Weights of a small transformer language model.
Architecture: LayerNorm before each block, rotary positions, no biases in attention or MLP, tied embeddings, normalized queries and keys, some layers without attention, local attention windows, shifted keys, gated attention, hashed n-gram embeddings, a smear gate, an embedding shortcut, learned residual scales, skips across layers, capped logits.
Each number is 128 + 32 x the weight over its row's rms, rounded and kept within 0 to 255. Layers, rows and columns count from 0. Numbers have three digits each. The size before them is the row's rms in percent of the matrix's.

# layer 6 MLP up, 896x224, rms 0.152, rows 315-377, columns 0-111
104:105124161159180156111102103089121183118139121100101157131186128092138160161145163114099129100085120147148148074095105214133095107149203061102122111103170151160061118163105150141122176076080143200072082147138182144140090161105152129096107094100138108173172179127143130101075129118144152167169111116116168092147155116158111053086091074116
097:115143177197173060084132150146162139115098140165113125141110133108120117118132093108092137146138153152144123134087185141120185178115159169095119170118161124157115120119136162096179107141150166132145110179139130134140120128142115148136105113083072110166165105137112076186081131120113102074101119098190097132138121144117108098173137094096
088:164103109129127104167116204087138120075117146104184092121231092108112144041151126148088137143144123130138146113113107103080163147181151106095091154125079140107113166126147097119109141132126140105099212068126139202149086157148169138139122092150110128109149193182090071082164157116163115159142130135117146124113134123128127147182098126104
098:141133134138142136121170118138105136131137176130145125088041164108092148089203112136168129086139157134161127121150124105094148182120182172113198104131120119060140128139134085104130133084141171131126179121117140110136140136080140127130077131192139138103145113122124089142128114116161150097117150138071092131149116100150034139110151087089
102:144130138142188131179164123103112087126140116128096132103167144143101192159078120042093080144111127142095088095110112123137115176146053149129156117114137103125117097109165173138068144148085139129100078146095115173132171116108114142135148121142162137140136092174129114091113147141098174163124151087142139109080048119106095135114105105169
104:172096108174144123134166090082174156096106069137115133169123174111181075138147150140110060091136116077192155138053080152117133045128215125148104114096114182129125132143112165136088176142156097061176128157088131073120103116150079119135128105106145188134109071177146136155182123142159116112134161155154115146107152168144091125116129085166
105:059100153130126062093078141138157137142155168143140176102156115130102151098147157094167103160139098119147156091056092114100144131096165150116130127109138136130121126096139139094175145192078136095176109167114140119123108095131132089109110128145083125149096185120104111100179126116098121131069147099130110184126097114103145074199117144096
109:095133106143154145074118069126098109114073146166132131082112137126093150177127133158112110155140159091132137106124109132077129031080163169120134176149141117067115077185105136106149134085183166137096105162101121184107108140173147104125150112136184155131123099103081163163170109082107172122172138064135164073167135156098099111091145155132
108:061134088124144137135132126145124127114126116140132212078148167160090076135133122135147165179148099176081171089119120109205110065163140062179094133094193087125153115131090102108095132120122131122161138146121157116155116172162126145149118109138113104101164130175141159106172173069123115161090075132100241116172140151115134080146184167148
095:171177115140132093103119125106126119140145074125116183126131147120127077133178145115104092168141125053099136078143187126137122135132123094115089089099134139126102097119133133166145089085159060085118136136145133140103169098136105123109137123133155156088137106166067109134144172133134109117080185182118123149073095159159065166139145114131
117:179081115122120109137110090143129121149115098143169135130146123126146145126126087117116213153119110066135150185120099193213090156087138111089143103137140162175163110119143133137155154221126158126131132107111133191177103113084147107143062121144055125163092147117116078143102113086114157166127130089127132095062169079131153140149120124128
091:109144133077145116131054147095177089152089111125154153153159138159125151155166103044080121121181166135191098151118120116117089137177161107132145141120079122104147126120118136129124109142128076186064137128115118187093164076128127127126126129086146102168138123096146122108156145141115103080126120158162088165072096152062154155108114098071
070:097105088155129165147177168098154059120101131163090123140159126107255077084022106088114155152140184089135123145166106104139125136104130103129146104115136117087152096118116155128138136148104146171150148105144124134106139134125172138158127055085123124151124127017137187157171131092140109150125165112138172094113098124170108079129099120138
109:196151083146121163120145088106075103167133110121146129138154136114169126150132113117144074132170147170106132119139070088178076134087111151143123138046071143155123130119131096041137134178149096152165175084108157146116085120120185161117130160145176143063135080120116130107094138082129148035156138092194107186154104120172146082079169141137
091:134088103106139167084088171161110144144122159115146177167182127113116116107109127146130136129144080100158094133164171115128159177169134134118128131116132151059097130094147140116127135049127126135147148075157187089134143164127128167107162112144155112131196119135136100162187182174105110096156125088106158139085115136107133114117109071129
111:095148149162088130105189113081139094077152124048102069124141093161133176163079050079166142138144126125095120106082209116133103126112159122127151083095103117140075110184139136063097157106096161121108130184156142127129132114203213127113102161162178115114165127075100154141156077118170153100155108100134138078127091095113091161095100165167
098:117086103179160147134108135107107130057115142146112154165124132173085131157114148143094107124112192177096151160154124140099122124127170135116144036119112107150121125144108124123111128172143128133089080141122127128108148122155130118134150134110196103100115142127130143129154141092139144067174121201143090140122090092151084151155166131163
088:153104139117103185084129132144122134127096168168066120100110116089189119141108122095162116111134103144139083073111130173162078060092103120152111133059144208070148161106123123171115089186149097156168160154126121140107134148146124130142124121137139126146130116129142163124114133112176166149137075148044142119129093101155148110135175142132
090:108095105177082143095094095127190091177082154157179101182091113178116111115191180162178164178145119116091129183168162095147179186073097137124132131146150139124146126159063116122095102150117095132085189121189162111105140139104132114148141130136145158161137170140056155180144136094141127119152153159104131149148147111139106132110148104120
105:155127064147083124063151085126170137192139115149145172085149137117138124137195109077141106117150118140113071229094134138151109097113093056090174084084117152092174169144120099158182107104118115193091102152110136138132140148065137122125114134100142142049165172096097142164116066171170132110118114114147146133138145125109080149086104138137
123:150090152111136115116142158144086071092079149117166135147125169172123157110175093168158104148126193152124097109050105176156155124120110130114137079111157106129116121160099132085156104139167131168171127117126159135123097119139078106115106118153092160086129149127133152090107137115088112089175088151110107165117155199171196151129164195149
098:126092067092194086090128161152123098084158153098099085142081186155166143166145124137113142127185146128112092086137127166152143130191144166134155122121109129158118128163199153126093119087113170121163112104139138171082118114148191151120175154091113156185101121075094127122153094165122153166157081175145047129084103101147076150095094154108
090:094154104084158097065114133122144123163111145175170099157100114143178062089132167066083097212122080100172166090169138114147107125143132123067122099176126167163130170139099129184081154182117131123089101065095140138125121075129146145164114152167096210147104128106092165165134138144066093111133174126122127107105152147096130168127124154123
094:139117118180088120096146110143146138118099113190109124139148114144065069125094121165134135122102138149079171109155087140135144117116151089161090124134196120175071096077101131116141169127081130207123117158107134107160155135071160183171086179110151065159114165196151156127134112084210129145158090143082144115150152107085157131129224112156
110:161116055129128118112158096143150134091147152110130185139081143149173098167089117146130149081161128135133101122160134141167128171081118126132169091107139140072181144066145142112129176110153127164064130105128159078135114098096129166169113133172124130143158141114133128136179161131087144135152103104103133041149158111112162124144173123168
111:154152077139065170112109103100100120098104083148142144117116138156102090055091120098151128142127168172149073129125119163182132118173139125090122152091186130209047114088139138091113110087127118110132087065115171131083119111111117100139146128127110113111146140151147164116196131106122096143087139123193151132161133148167138117070157176140
106:116148117158159167141153153120088121128129118105148158145102121117190126128127113105132138130140103103117085131102129149100148126177131156103193093164131122169121113135108090087132129116165089114200174096037158072096153136140151136153130128135095183085147098183155107147124111140079150085085116138068076151105107129175124124150144075149
097:129103065165181122150123086039153130141098127154166110073135147052148152185145162084143129124087144199151154135143155095123132163112090122151125149181098185111171145097172068076115109130174086118086092119095110178098149083105185131143156161138115105128117094139086148158116161158079151204162099079144091118137134174105100109138112080103
098:122135127141092126152125131077135140107117099103073109141102124153142098137123101100169107135082116084108141085153085160107101121131115131100178097108154175142184122148109130107201134105072085044093156104116148109123129115118097130157132157156103175140142098084122118143140103163112190091107173136125110139104099187157103148107149100189
094:127172104142128094134138096167126141163141097147115138181082099173150131180139130122114114157134088147137146160141160133141072117107155104177184114127136130142096131108137121164094144154175104165184144166140153096048109043083120147179088119068143139138121084131137077144190097170107124163170094096109176063168172177135124138190162154140
097:196074088120077107106145141160123151125112168087119111100154119150098139178137108132145087117152144124174154088135175113157076102101154143129139162145120152126156145137143107094128164116183086146178211072061114097125054116107121145165108164115196153121088142149120128139137117126103087166081099149186169152110078075141111089100121105127
101:122149082126149104141060083083031172119132218151145068132118157151079155033058131177156111166183139104160150126143095160122152155141182080111125092148149124118114161171114172145129137170055130140113118069087161090093132196105107129058095121123095114110116111089161071129135092130142079115112119125104107111097132144121109106102185140109
072:140115191175124125060060153122172133121128058130182150117064173175102072132184153179194122162142110128073115123176192182090068157103109118096068119113113119142149146187192138111102116086160191117157156092136150190143094184145115156116143101133084157186141101122183129104156193154154042132097167132126045142133145098085091124161104083104
106:110050131206169127154166111126151064165171143082213108162148146218075191091161145145105126109195139169131157144101076113141125160119099155170169110129115180097140140136156151127136168141107141132067128174135103153140135118124064165096105092164118099048173099146133169130157145138105120097149116146164131101124166123174105177141134120097
105:173116123068136129130147055138094101128070199137120147123138137129104123115140144086141097104163167082153107132177155068095159172134109096071089131126139108151174124126147210115107166148183152116079153132134156132126082136082196114123113142129148080118100099188169101113132141102103146163149127144186139133164123159156136147178093113111
125:117136135159140159085187089081140161151113143079133159130196086143095165192151091124107107181093128140121100122124121128101086147131130092093120109134151093129122087128141140140119088176100167118129157186129149152110150137141220141151153128163039162111142105152087154125171049115105156119124071139105122146139119078103139062069103055149
084:169116105115104039083134142133069096079165117097160088068142137155106156110132156153139137108156183125169163096128135152086146146099142137102152155140144098072152150100121108103114116143100130171112154089070215163137129170127155106098100136046151133120100105150123129101150131121097124111115126098115061159153141130116135154192140140128
103:180189142111137150109151139119128084138115149141169097246082206087164137136108098150110108142117068138142135134109158108128112209143136106159148155073099102069098109153120118141155126158106168142130048075168168107114146143097103124159145147114096106124056133143155100096086094187140085098156065122117175125120064124139072139134135133176
097:161128110131131158100096162139099135092081151104105104137124115156131122172140146139111069152095103143106151070125117145123090090136104184077129109071140104153156129125087165126158116131098115124131141124146115118122085149182156134084152112101141154192131129101134105099181173114118131120143064145090174193154060157154173131130139209150
092:141133143074127154162192140114167099119142119094113165093140086136119151159091080176080170122157147128180084122147136125154137125058120179113057142132108121097171094109146098104129105163087172131091127120137120182140145155150146181125182138141167084115131161146090064137091078116155178150109137112074110109051117152138183106117139141111
095:140137091199144067098134136115151105128133118112115140156089091148113161100155089127065165176087100150152175130169111178182097121067150140148085167129149149114151130126107055172110095089187112153112122153167120144148128219115107137095142167143132137136117154042068110096110100090161140158135123044135139060133084125117134153099147148069
095:129154146074087109122104142134161110162120156148150130157122120116055087105187120151146168171133170140112183130121129141107099193106035095154179071125105103116118035151095117135117143117158180073112151125151109096109151151097144143159155151121139110180146141069108082202125102109083095150150143038131139135121132124174131126153153075158
086:164147144165124194158038110108111113126117177054163145085212142113147147113111063162097146206161126120124179046131152097135081159171204125141134105122096105154203122119153116116124178146111150166143120091177130135081163140097112148151114162145079123152151162103149058141135073130186167154099125130138085087110140160119181160127111151148
111:140119133173092106154142123083115161154117159141075160124149128123105143121144151127173092108092113148146068097101114111136151091066112069086088069148147066146151105145123153109181110110136114157142126144156150122121123124074124203157123140170134192137137159114202153109098095112076104070154158137118136151135165145129167144085166214123
100:098148145191100132102073131108121093169111178107116145145032146164111147151068093128067125128092121139180116142157157120111077103126127142135149151111119057165126144083078163138173125155161108116212142111142146125122143134172142131150107106134072148158153156165080178116105131118104191157138168140102103122120150069144155112127122098087
086:074153138120164185134112157158137110095157160144163113145131108137045157056167126136104147144151134087161115105097160123162144109082108129154102107089095142193167073111085124118120153102135125117160108072150173088094172149109155129144145075186172113187124081127124162152073105138160167150118124108099163039093124163143100083106124150134
087:107132146152127126104146120134099148137114180128140138144130114051142119134091109136049123100119162169144169169121164075151077145119081177142152061155093080168119175121118114162109162110146166117081137082142130126117153106069120115084129170149138218119101078175172115074162170138128157157151080127117141082066100135149092127159125145155
095:107159102145137125121070120126152098211134155047147176135144113171183172151130100130112200158115071134115129176127162134108123094161139137140147138122071123110162119119077142168066092123138094119130144168153097157138111153128090139094046067099141087171118122117136072115127135092157134102130093190146134174124123173150162059122135106156
107:145095119126156072156130119141093103094081123164121206113099154124103135117192126112143131144082171192109161045102118077136149112075131109114122156191164123159060149124096115067114107116157096135103143087079134107148146114142119117123190154127131191097098116108106114147127137071139037171139198087170100173137161104138111155112155208131
096:166157121108139112063153103078141128098137140160156125108180153131145186195148146074099045103140202114103159119136109102142128079110148096116102138096093086150142115118136109060140124142077173098088075102141157125178124095162158122124135127161124180121205107148127093090089087137196106150095144117194189092106088123109065130162081076153
099:115143109183131108118189084096117088110093113168132127128152157083122159098096081129140147109082122124126119155159065118127082116112137131183100114154072135075165109161110123123068139092184150150171154083154137154144136157083096154161104117124159128122138082131104094069184173119177134130150076089180140122141232105130123161117163116105
119:090092122079096121110122121108136081110155106105074174133076157193115107108131161186160112159119091117126149111079137156125153142200097166124116119172132150157109145129110147103125128134147104164136071135083120130123109113121132127067121082093152106161171104129111192164114097079133172175137140118082168129133118122152126177170153149111
115:147087090114109105055044113141112136080129162152080207111121167182069124151141094143118143117099103159123142172146137114168081147150108194079111107135137117125153112150092048138182128119085121105137148127071155168128051124164132152160124110163155082152139120073082174079123169156121144148102158127137117160143152102089088072128139172073
085:089119060152128164116131083134085144075092146105141195131050083092079133139128129086171101158147132102064120133128099143164079130110098133184096145151092138139147162211137140128167109150122206183103103096146162124138159079119104061127126069047131113078167136091131107097125108136109104135095139150072164136140141103101076207123094132120
085:195128159100101120158133092117087123118102092139136077150133135141196127154097087118114118143143079098137123130136141107136056113118181106146141148123131110152149125042096148023103144125098131138136078165116138122163141125115160136155119190147133122116102114094127117127142122041164128062152115158124152148097086092105179159122116117181
106:136138128135145128179118123131093127127137164118174116131136130164146115159138100134117088084140171162112143144089174175146131120073112107101118059078108129099170172193102166084082181147140113111165138103084150109130102126059123133148171193146137148101150104113091060064146163171122123130089102110107092138149079176142103118160116148140
098:135147124148182076113131119118148122078162129105101128156131090137073076177098160109112110167125186150128188137107178174150101095086133026101190097094115131091083122104087176163154134136146135144106114117098076107085105077178072171187116130160099199079121131105134117073094172122142100159132150173156115111189113140104142111149144143136
095:161085150101143179098104088127155095119139079152148117127130107141129105148115135127104136139155072099169195115139119184152107139097140142081164085135161090147105117100183093118138137102073168195183103129090113166098100178106138139186118144139114122107150120116130168100159086145104148097117115151141152077139173083076056181128078168176
095:149115105132215093088084148139092154111113067150065133139141124144156170129150089165149105144063111146178136193126116148131140187129144185119148102148118144153132145108083141121087145135148154122140126184115126111037175161103129158129139161109124130069121116149082088144096164087100114127104101084166138127139083136147116123137126233165
113:098092136107148133147136133086131134098140143087095153202112131107172102091141122185115114134115088095109140133186119165106166129131137162172155146128114127117105175158130137140075091154178096120129107154062120172133100118092105172187120155142104125101095041143089124161136094139098152133117164075160159162175206193114103138119172073158
090:152176121155136104094080115133067123107154108162172118139092118138151141102158172161206102106199164121133114121110134136101137149139172051154160093115071104131108143122113182123054099109093160154118136144094145205132142130151134112152153155100164125128142072134147112149150070100094135143130138084182121073123108095152080059107132107153
109:098124156173125141080148086152089123173094161133125114154133077110113173132125195104136101120100114134109143128132169153193108125169098120060129132134117107113116094105199128111149085163120115118171138139143111090107131123121096133131065170138148168191150213102115142131111106138144163155118090090152097146209105161153110175124104066114
097:132128099089116099075150164164161162108208124088084084097123176082117145171132167100116148168150120132137129143127128092183135164133128137170073100100236124101134113114134136132109141121116145152084123122107174126108133079075110113142131121124059168117107144131207138155138098116165083037182132147139116084139127114075086153120120117156
# layer 6 MLP down (transposed), 896x224, rms 0.0538, rows 315-376, columns 0-111
103:147139119156171106104082114142208177053122149155134123078175101114094133153095144125162093126205114108084166065103178133151134067150156101109142139143123124110121084133117142146178175113109125120107097115161149142101129137121116142127064149181137117124170080121171158167153084130125177102094157113140165091106172136124150126079088132157
096:108100075113071066095082153169159189199094101136143187157141130131152144172141109111117104139150131074102180167109115054148161102112157144167184119111137109133121169172102150164098135092108160113140123113168101168177144182127101090149132106153117125149113158115181072205112136146125144086110124112135129141113095115152155110146116111090
103:142155155081146166086133101169076073094204122111150132156069154139121112152178150155145115118114184122111140163082103128150103155105075110171119189074142124152146117106084100156165154152116106172096126186108137086076097126103101110169129097121101134162115075101125070125145159121122111081113123134095147146145066144132159111140169105192
099:103108184073145155133055160132186041190084079119117076172119122124136114137144154145139115154145068096193096130174144082166158128193128146121135106130126144148210128055127133127071100167085119110136183116108154084163133133135174044154173149137112132132121106089125176119091146137078124111149093141136103117162167102157157130157128084120
102:085119156105129163138168111111100121139129139033131190119098086164089122124100078163124147115152096162124127125137117180105118146116146126142171134115141184108157100138065113186150118128131091121155114160134067080113108134142119119190111148121167101114116168131097072126131158183060100131086131158099149189164037085146180097106102131212
106:133129137045144168122187126113103118154116104214114186139133097065109069161100155124136131167135136022132107155107158126140119134115102147132131167158111148119133220146152180096060174109129108048113150114131154120169059103106108075146097121046155134132061158150096134094125142174148123117169102159141076159152165157119142111100078142145
096:124152111114087131150126105173060172115116168122119058126124184115081190059150111078142135118106094120138131128131134160139150145199066093131167128168134121165124095142172129081135139139052104151049060108112148132117085136129120151122108134139092068099150124116161159117102111089138147099136124094115127169100071174056143108139155096147
111:122132105117158149135145188137168067094049109128165148114074198135157095153095167156094122180154141152136149088092134123130141103110148092135155164127100097144157161226133092167076166070158165146114108058158056146135113185091118128040101053117132150131142068095152143144122113098093148110129080114119171112129169159157077154168153143140
107:142060117114115145188145132087126073182149062139137154140108141099148120116123151128093153122108126085157123163130134103116180166127208097086178162054149117130150124155146135127109141106098177116086135122187155102132119163134102172128142139098133089112083106173158154156118185091150132084176129144090133123163127098133130170074106167083
093:130099167178115081163092140135156132123129086136101113142177176236117147155096206127053115108098112112125163101135135088100152107148122138101175192126148157106086148121120141125121142109098071141143138093157119080120168117155073100118124126135117161101134163093126140155160134122145141156079121154088139123152130018144099131106172104140
112:185100092135102099138153108161136151114149125152137132096093126165166189114136090152120126116082045103168218131100113103131125123096127176122168139083183137135088094204187120176206184186118192115142137123182130122110095125128072155160140115112088154136155168148173164093104079145080109129151084099120097107092111129131111137140113113167
088:116108068100135153214138193071128104160161105110134085160118171059106163138161143095130172149170106169106097142153076110108079132092105112145120138152100137120140168151144149110138079185108110076104144089182145110089151062128152180136146127083112110121131161136136212125100129174115090088162089101101159119098091089094202161086095162142
109:120125133066139140146084089132147146103093090135145129121124139133000172199169177139106107105136072149130146111073168184128132149115170112130059133141079133177130169141144095155115125150117114054102114143132145129166114119159070160113122157150147130099151164180092090157093132164082099083096119169141083112163183109090130132102114175107
104:107097165083090157090109120146136168153169112133173121090100181064111161099115086111067135094112052125106090122141138133133101129153164109120126103089176117140070089125122073129151153163088165127147116099107130072121101115158114118178167136144117047152120126119106188160094157147152146143124130115099087136145134150140173142113195076097
095:141146103183108087114114117189134129113096113126097140060112176122112173163092160132152128083126194146109165136187140125154137109098122006151120130190093132171153108071091136095100061126137177132107101131092133138150130132073105137110134116152140113135117118124114114144143100134076146051122161183130121130141157131157135082156135109103
103:062120176109069149164095127118158177142127101146149134128162158105130104135093129109081176099117100151094101122200099120114124104193125100098107115144127087155135183130143165086125166083071115145165115067184150153078122139157185150142175173124111223187110117126127106085120140152124170109155099165143146105066121125099194102137107132104
097:098085148168113117165150114131120255078147126062143097128159103089115131074138139129147121145073133148167115138148120145120154141118106091143133123120145144134135054146085095114123130084175143131135176137158148206100108139144126071121166156140149083156129107135147032115135156125133163069191146142099145085130101132131133150141120117141
088:123125090206081136126051124119144115099128202170134187116085145147040137151163138196088142139134132111082141130126114135107120087043144097113137125177139122101125109069157118130070141136092129099128123123131143085163111153103122167127150083100103156159144100144070143098119187167072057141151143091153097117164090111052092127130176179146
086:106132089146122117110193166132183159150118060106127116155123069136156153141100129099129100116126158126167127116051124136109158085131150158145124085089133111109161156213160192108182165153079104068088170114192071140124137106102169202157126136129144109129177138078158133138137139107053184096143112105133120156131134078118085118080161111100
103:118149121147118118096168108183124110153124137144096142100111177108172117116098210083152178081137138091180080185110153162127053146134142104145104134129120142159131074095176113162090103138098116170173184133078149098095153132067120132124104173115089080112101083139117089120083184137119175103107124109174088104083124113086113153144136142213
110:149123137128210118108155111139132093131119088086114123108171128114140107131107090133149124130100158146100158132148127119183136119124169079085126159080124082084214112067134136081171093088107132142133132102166103135158102082171126086185147137131100123154162159196125112081168148113108119166149122117120121130167145135130187133159147122127
099:089026127153107096176159135160147101135158110094103078150058149077197176149170162121142127146168157101151140107052138187142156083172165095135119110193093123159117120157186083118128123120099185128132149147133126172105179114130139176073221133131117177172121147125145108110127187169156150101133089140121062163134103071158128129087074135090
107:161115098122119180121158111120064079150121147159113069134157174147137140167149094145162074141084108133117143153121080110108133157111102179095081113093165221111188100131110079134085159126105165129108173119107149072161139148101142164121077127166137148153108191137107139185177132140087122084110211129137116133109124127113145160096135122161
092:163159106097113058130076180099102124219137086133096189107141145178148115154194165141083108126077158117125166096151080126123124097101144103164105150139131137141149164093108111166129143162114099146134094178188166168155199121113110096157103102105151130127109108178132097176075122148098049075193104143095123092151100162131102138115096110145
105:101087111174084146072151131151128138185151151113101149185122128200101152083205091115120156120107156132152107099126120174160125105156152116149146148146067106060103096196140131098138152120133143156116169102141193100155095153104160131137155147178109140140134100173115201145104159151133126085119131133107168125154127095085140179098108085139
106:177138119140102130158152141130147118121113108121149141137112126098187139126144122115098155133103175116154051102106109117141143170131084141123131108182125145106115178163178147194062106087130134185100080122154138081144103174087103106115149180082110136171170136156186155140135162095081066112052137146140152179152158148105142108140109136129
107:158144103080132058153105182099159050057165117141114136135107081169134110134087124129098163118129139116125119181076113161069103111125097201104141135162095102172190194070148134175112162089126142114197162102138155159146165166147101152117114129121098138165172147143150216123129132142132103136156055039075120121165165067116153144122084098134
103:069124102118092127153126159127175115109142097132179106058125085153133154096115160145107122125107084137169155134139170151127216165177090124127147075139091167110114121053185143083140152068137162123156138134058175112131207105153035135144141166183104102149141107116129128035097116157159135146114152163109135186079183134146126085113132094112
103:112182052095167137141157133159113104064119084074126106103092136115121124092144128127186156146184157116110119125150157194173130060090082096105098149093120121173144074151115132199096127114143130081217120133103163092143142157106137102142123135195113151114131113111102099113157055133143135122034125145121137163093106142158094107166152160134
106:146085120100099122139085129121146158094111097120140102170119096159152079111167087100113137108148110134186144085093127145139158148162183139060064152171123123187166138137158173074105168137126143123089170103140114198103116214107133130067158149163110120111144107108121185166073068093100123102087150122109089114083124113144091120082062117139
095:138109101114136105152097167088000086172218192132116110040143130173131216074164157123148096158148099136159126121098126184083083179135185155150108151103105095066112063120169116126094125096125122162135193136080158102095092140114148116141184092087100076184111144167145103142129183115119104110149129087089128117158127170084084164148145152144
093:114165107078167104133154115127158145157111089167058083126111150133108133121074126126123160138169135144114128137066116127105173136159176118143031100110178154173167128184175158173141076164077078040150133080120159079089169111162144191100095100140110081122145111085138120080133142157141093106144148150141140116040139123114094112087191114061
102:129155065090120129122125120150049103172092206080109135113178110102169187072087108095081136134100146158162118145084000073122120139125124148156206145165134122090126155093109127185169123114115090094109076165119123081074135079151114107165135136131169145118113176170064140138104060074122206112176100133099190097139151122140102141085111140158
105:119108116115097134107161142109118023110143154146156139123161148109142181188152054101127141125116123133090154191109129171152071162163152110128122124088126121157106144120092109094148141141128148186079079140071126102134147208152139194125128106166116128172124175097165136192194186116211143106130145082127113147071125169094143215116134145138
105:142117082068127085136118102150161148081162168112131108094130144080172112124131193147099147150099139144188104100120153152127085118090125093127127113182154112119182098134128130130059102133144179180119132142207155107156139078106115136151084174163127086063124144148099200072141131104157186122045117105146166151154134111126102109132157127119
116:129108133118089143134138133042160122142196111102109144062170155169186147149131093168095113106109095131143106092140109086077089081148140154099133115136122187195120146142186086132112123126140182143092134145116163154097128121067161114054161112113077087105161086188136119130182102137148178145126133120109118163164142077140070109072195122141
098:129164134087128079174048132081135134129054082148100107139131140152163165110089149103088103101139083093092136156160130125118084062135161132180140100159131120108036126135115175088126182120121179112148166081194108071157185103141137142188154152139114145090151178173131124194139128099164182096080125158137108174126078084138142111123158183158
098:123165058152087127099127081133171169177119119149189136148129171132102146072160117109145149106090146069135138135129155104135129184192073124124073142097125174175109144112091126136111152103081169167120123181120106169108137150106173151130107141082116144127084218144166145135103089132184097140137100125165162142155085131145138155158077070173
100:098105176119118150143092129171167078183092127078072165117036170096167118177156094090099119175159053123148168112139131194112111107078143133092097170086103173146100142129094126127050135127080145174210133155125179108141102131147111135063156147095168142135194181108141166133118166159107143146135107133089148121169136121145113164178100175168
095:122134175129186198148099206119156138167172058133127088088120177155130171123192135142126131201057101140132108081100143154149109100135107194173171121076149167094107136078127153174072129129108124173154162126034195131083115074161128097144082036142135089113092164132082129139126171125182102103124137106116086153134108096084117177128168101134
097:173155050108179149095129088099200089128162101130083089137052078120140162137055096133138173140158078135128134141169127114183164097177137154175119161067134145107204158148162126172139173148107160124101161159063113087135112115141135125148126189153115137097163131127171144085126073146097157116082141125127153090068077115167119140107082127200
099:104138152155110147148122155107128133136147137139161115123155058105175139156163086172151153112166165120122134107162142144124115162147107057131180108121130097146112171121096104185105137159203162042127090123175141172128084103045156149111160193091100124103094198147119139124080109092042145137154139095095063111118119111111110116211134129108
099:117127128163128114100130098140114196133141127102188107170072164167192050115087144091138129079072129043111110089129100158144144117168035140128137164102110194122132167086126171126136166137162137185130097116093134126086142142112093155161144115104169092165129094151093117177122106188161083103134101145111128125160143136118133150144133131125
109:132101047148166096193132132109122111140156111154110066115146141202081111130095066199113112134169096144091105127107082167177094153165149120132120062122107102107156086138128103136134086104128106136135121115120068129192105156059147107159154143171135144159092115139158063192125099166171131102119103164152113114113150184124150158163218130129
093:089118132200210074120124186089148231128118082131117146157121133155123155139117185168136135093114119159133154116124083155104087063156095109132157099082125142112142164108157123153079119112113154142159124169146067129155097146144175171125114116117123125115170159169104158140109163042141088147125145055087084101174151153084110148116061117090
098:131141093088157160126173123149151134090123131157077118161122094099101129154127153116171158143132117085157138160124110093145092184096104115167125181127129200156094067121119130102136126158186196069078080155158133062175147117146122098129131107159153106115148151109132176114117096128160136093137113126098214131127216091149107107094095140134
092:180210167157148109112104121157098182103141143139103152138158092155137139111055170096112175127097092166100158122102116128192129189227104097151103138154129103220103102155164133126211099106141086100160073152119185135125150078110124063073147170145167139143182126125084132134100062083079102115116104141119140062134142165116151114139126105150
097:129134131128155152171137128094179204082147117157104116118204080147081137135090125120100123095111161138133114055122167165122131169154132173113154114092147125137155116148130104151113099137066103161157162162156160129150056133083104104129138156199110176138204170113125179110114147121101102111114112101131101078135147170112118158123116054133
116:122132159105114094121123191148078103104119086147197085126153121103193136129113080140142156172097093140120105126171173136142108095102121123155153109170121214130109098155061137099099094169179149119127184164148211136115111148166108150149156145055129189134142066129113165088154132151112134061172154189083121100142106069144150141128125124132
101:121156087139135136121100137098128227159161184133105140168190072125106139133100141149136140111135121165165152226136083172143089122148083106172084130127129107109180100131132093137124129160133114034113087137178119122050169162079109115200106116103116154114105106094169129094119115146153157108160165090148090124098158129176177070094158107170
095:128161165108154178087130173125127184162153176241156109125163109050114077095097148168132116105166126100064166092178125053120128136139111139091179101150071090119158065226130123067104081166103102122135118123183128167158138148121110131171102153097107140135110145160119096095160157188127103154134067148150102068130184099073071078086112128143
110:144156096120135131175114100106100124086213196119159109153087130137105147107061110115137116191101117096139169159154163086100152082128140162153103188159095159136128091167080123121113101130113113114091126099158146118110151081117112088166153091161115101108194093198124177084126114119071178149151150124089131166088124188132090134130091036144
111:096139163073149129154113152080157124172095124181145084141157182127130113137096137114184057067101092174155183110147158138132211112123107123084162132130099143140110117100128108112082182141111120197163104189088093128116090153153093150131097159116101105144157132106123218163142063127138105111101125088155087129135130125135157139126078112083
090:092146091136085092140099147169118144156150165124139119164158120067163126173134145122145162076138132151075077085099100076138126039176178143126143143183140188097150174135174169087139052114079045136141037129145100148145152096165154180173181183140104088105128124083123155043096134080127173120140072148171141113076179159122169137117150157148
105:077120095164190136097101158137139144110146200151087157145111095092079123155128180148179134118110137121132137140086141095154167142137048096175165118150135137141133064174119126139162156157197104168055106078088140166111156127101131104143109054106138101112188090140162143122166073166062127176092160138117161148163144135140067130126129092078
098:144104129084094096157150153156120054200145215173087149179119165112123079165111084170116126074142139123101126095124182126117173100179108144129144149142095125131122111146141150205090081106100042125129092100160115103113091147167140067112159134166120155163165143138154068139149141153102160102175151094136152120137087174095117156115145116151
094:176163113092134110155105122126179179120102093084091140125081136145094171140154191142068138138113203114141156149113148091124178157073114102190132130142093096111147158038094068175091141135125155171152182082144170101153123066135124115129093120139132137084121093172121106183118113112068082113114120164100212102097152140145108120107134150157
095:129156134124188206083111140104079177099156149070180117123113151118161096170115135126127130155093053086175110143176130136154155116146190151126150158159128086095116113144163170143116122095119124109183151131205045166111170109165088082074123103179113142121158143097044107091109105228109146126142100123138129112114111086146054089101117114150
098:113102113103185116141164104206083200162111142076152137102121147118115158140139120138132131143108071131106134185156136124156113119054137113115177193116061094137095154059154153070095114139184094084150109151182132103094153146093140109148155155170144140100120134116097146180161077143064097124218088138114121130157040118145126185106115169161
107:166135151115168098162184131082094159127135133103125145120162099118127122123079080139152074121103104101150144124133134205113183127121096101170118138122080104150087112182137176138058095159130116086129115129155131127162146144120127149064064236189080081133079144143120120163129145138118191149078107115113117124105176117096114067093135083115
093:234163150092158098123150116091074059125143136184147089165109146141115105189103094111209134125141154125096118133138141128132077079151096064196169159110078141116182131096079141123131085107137144112109112121100136149149117078075126168127157156128140132148134157154108151122110142077075154136112107128127191127186225094114154103126106107185
104:109112082156093129118119157128112111148112116118195103094102144076156172111087125122151139119130113164173154169115126150166119119113144171082156164098149087120156135085158084081142124137160130116108131139171134115092177161116065076084068174140115125159114158118148120135130151167131178152185075114164145127209139143148134147158140133046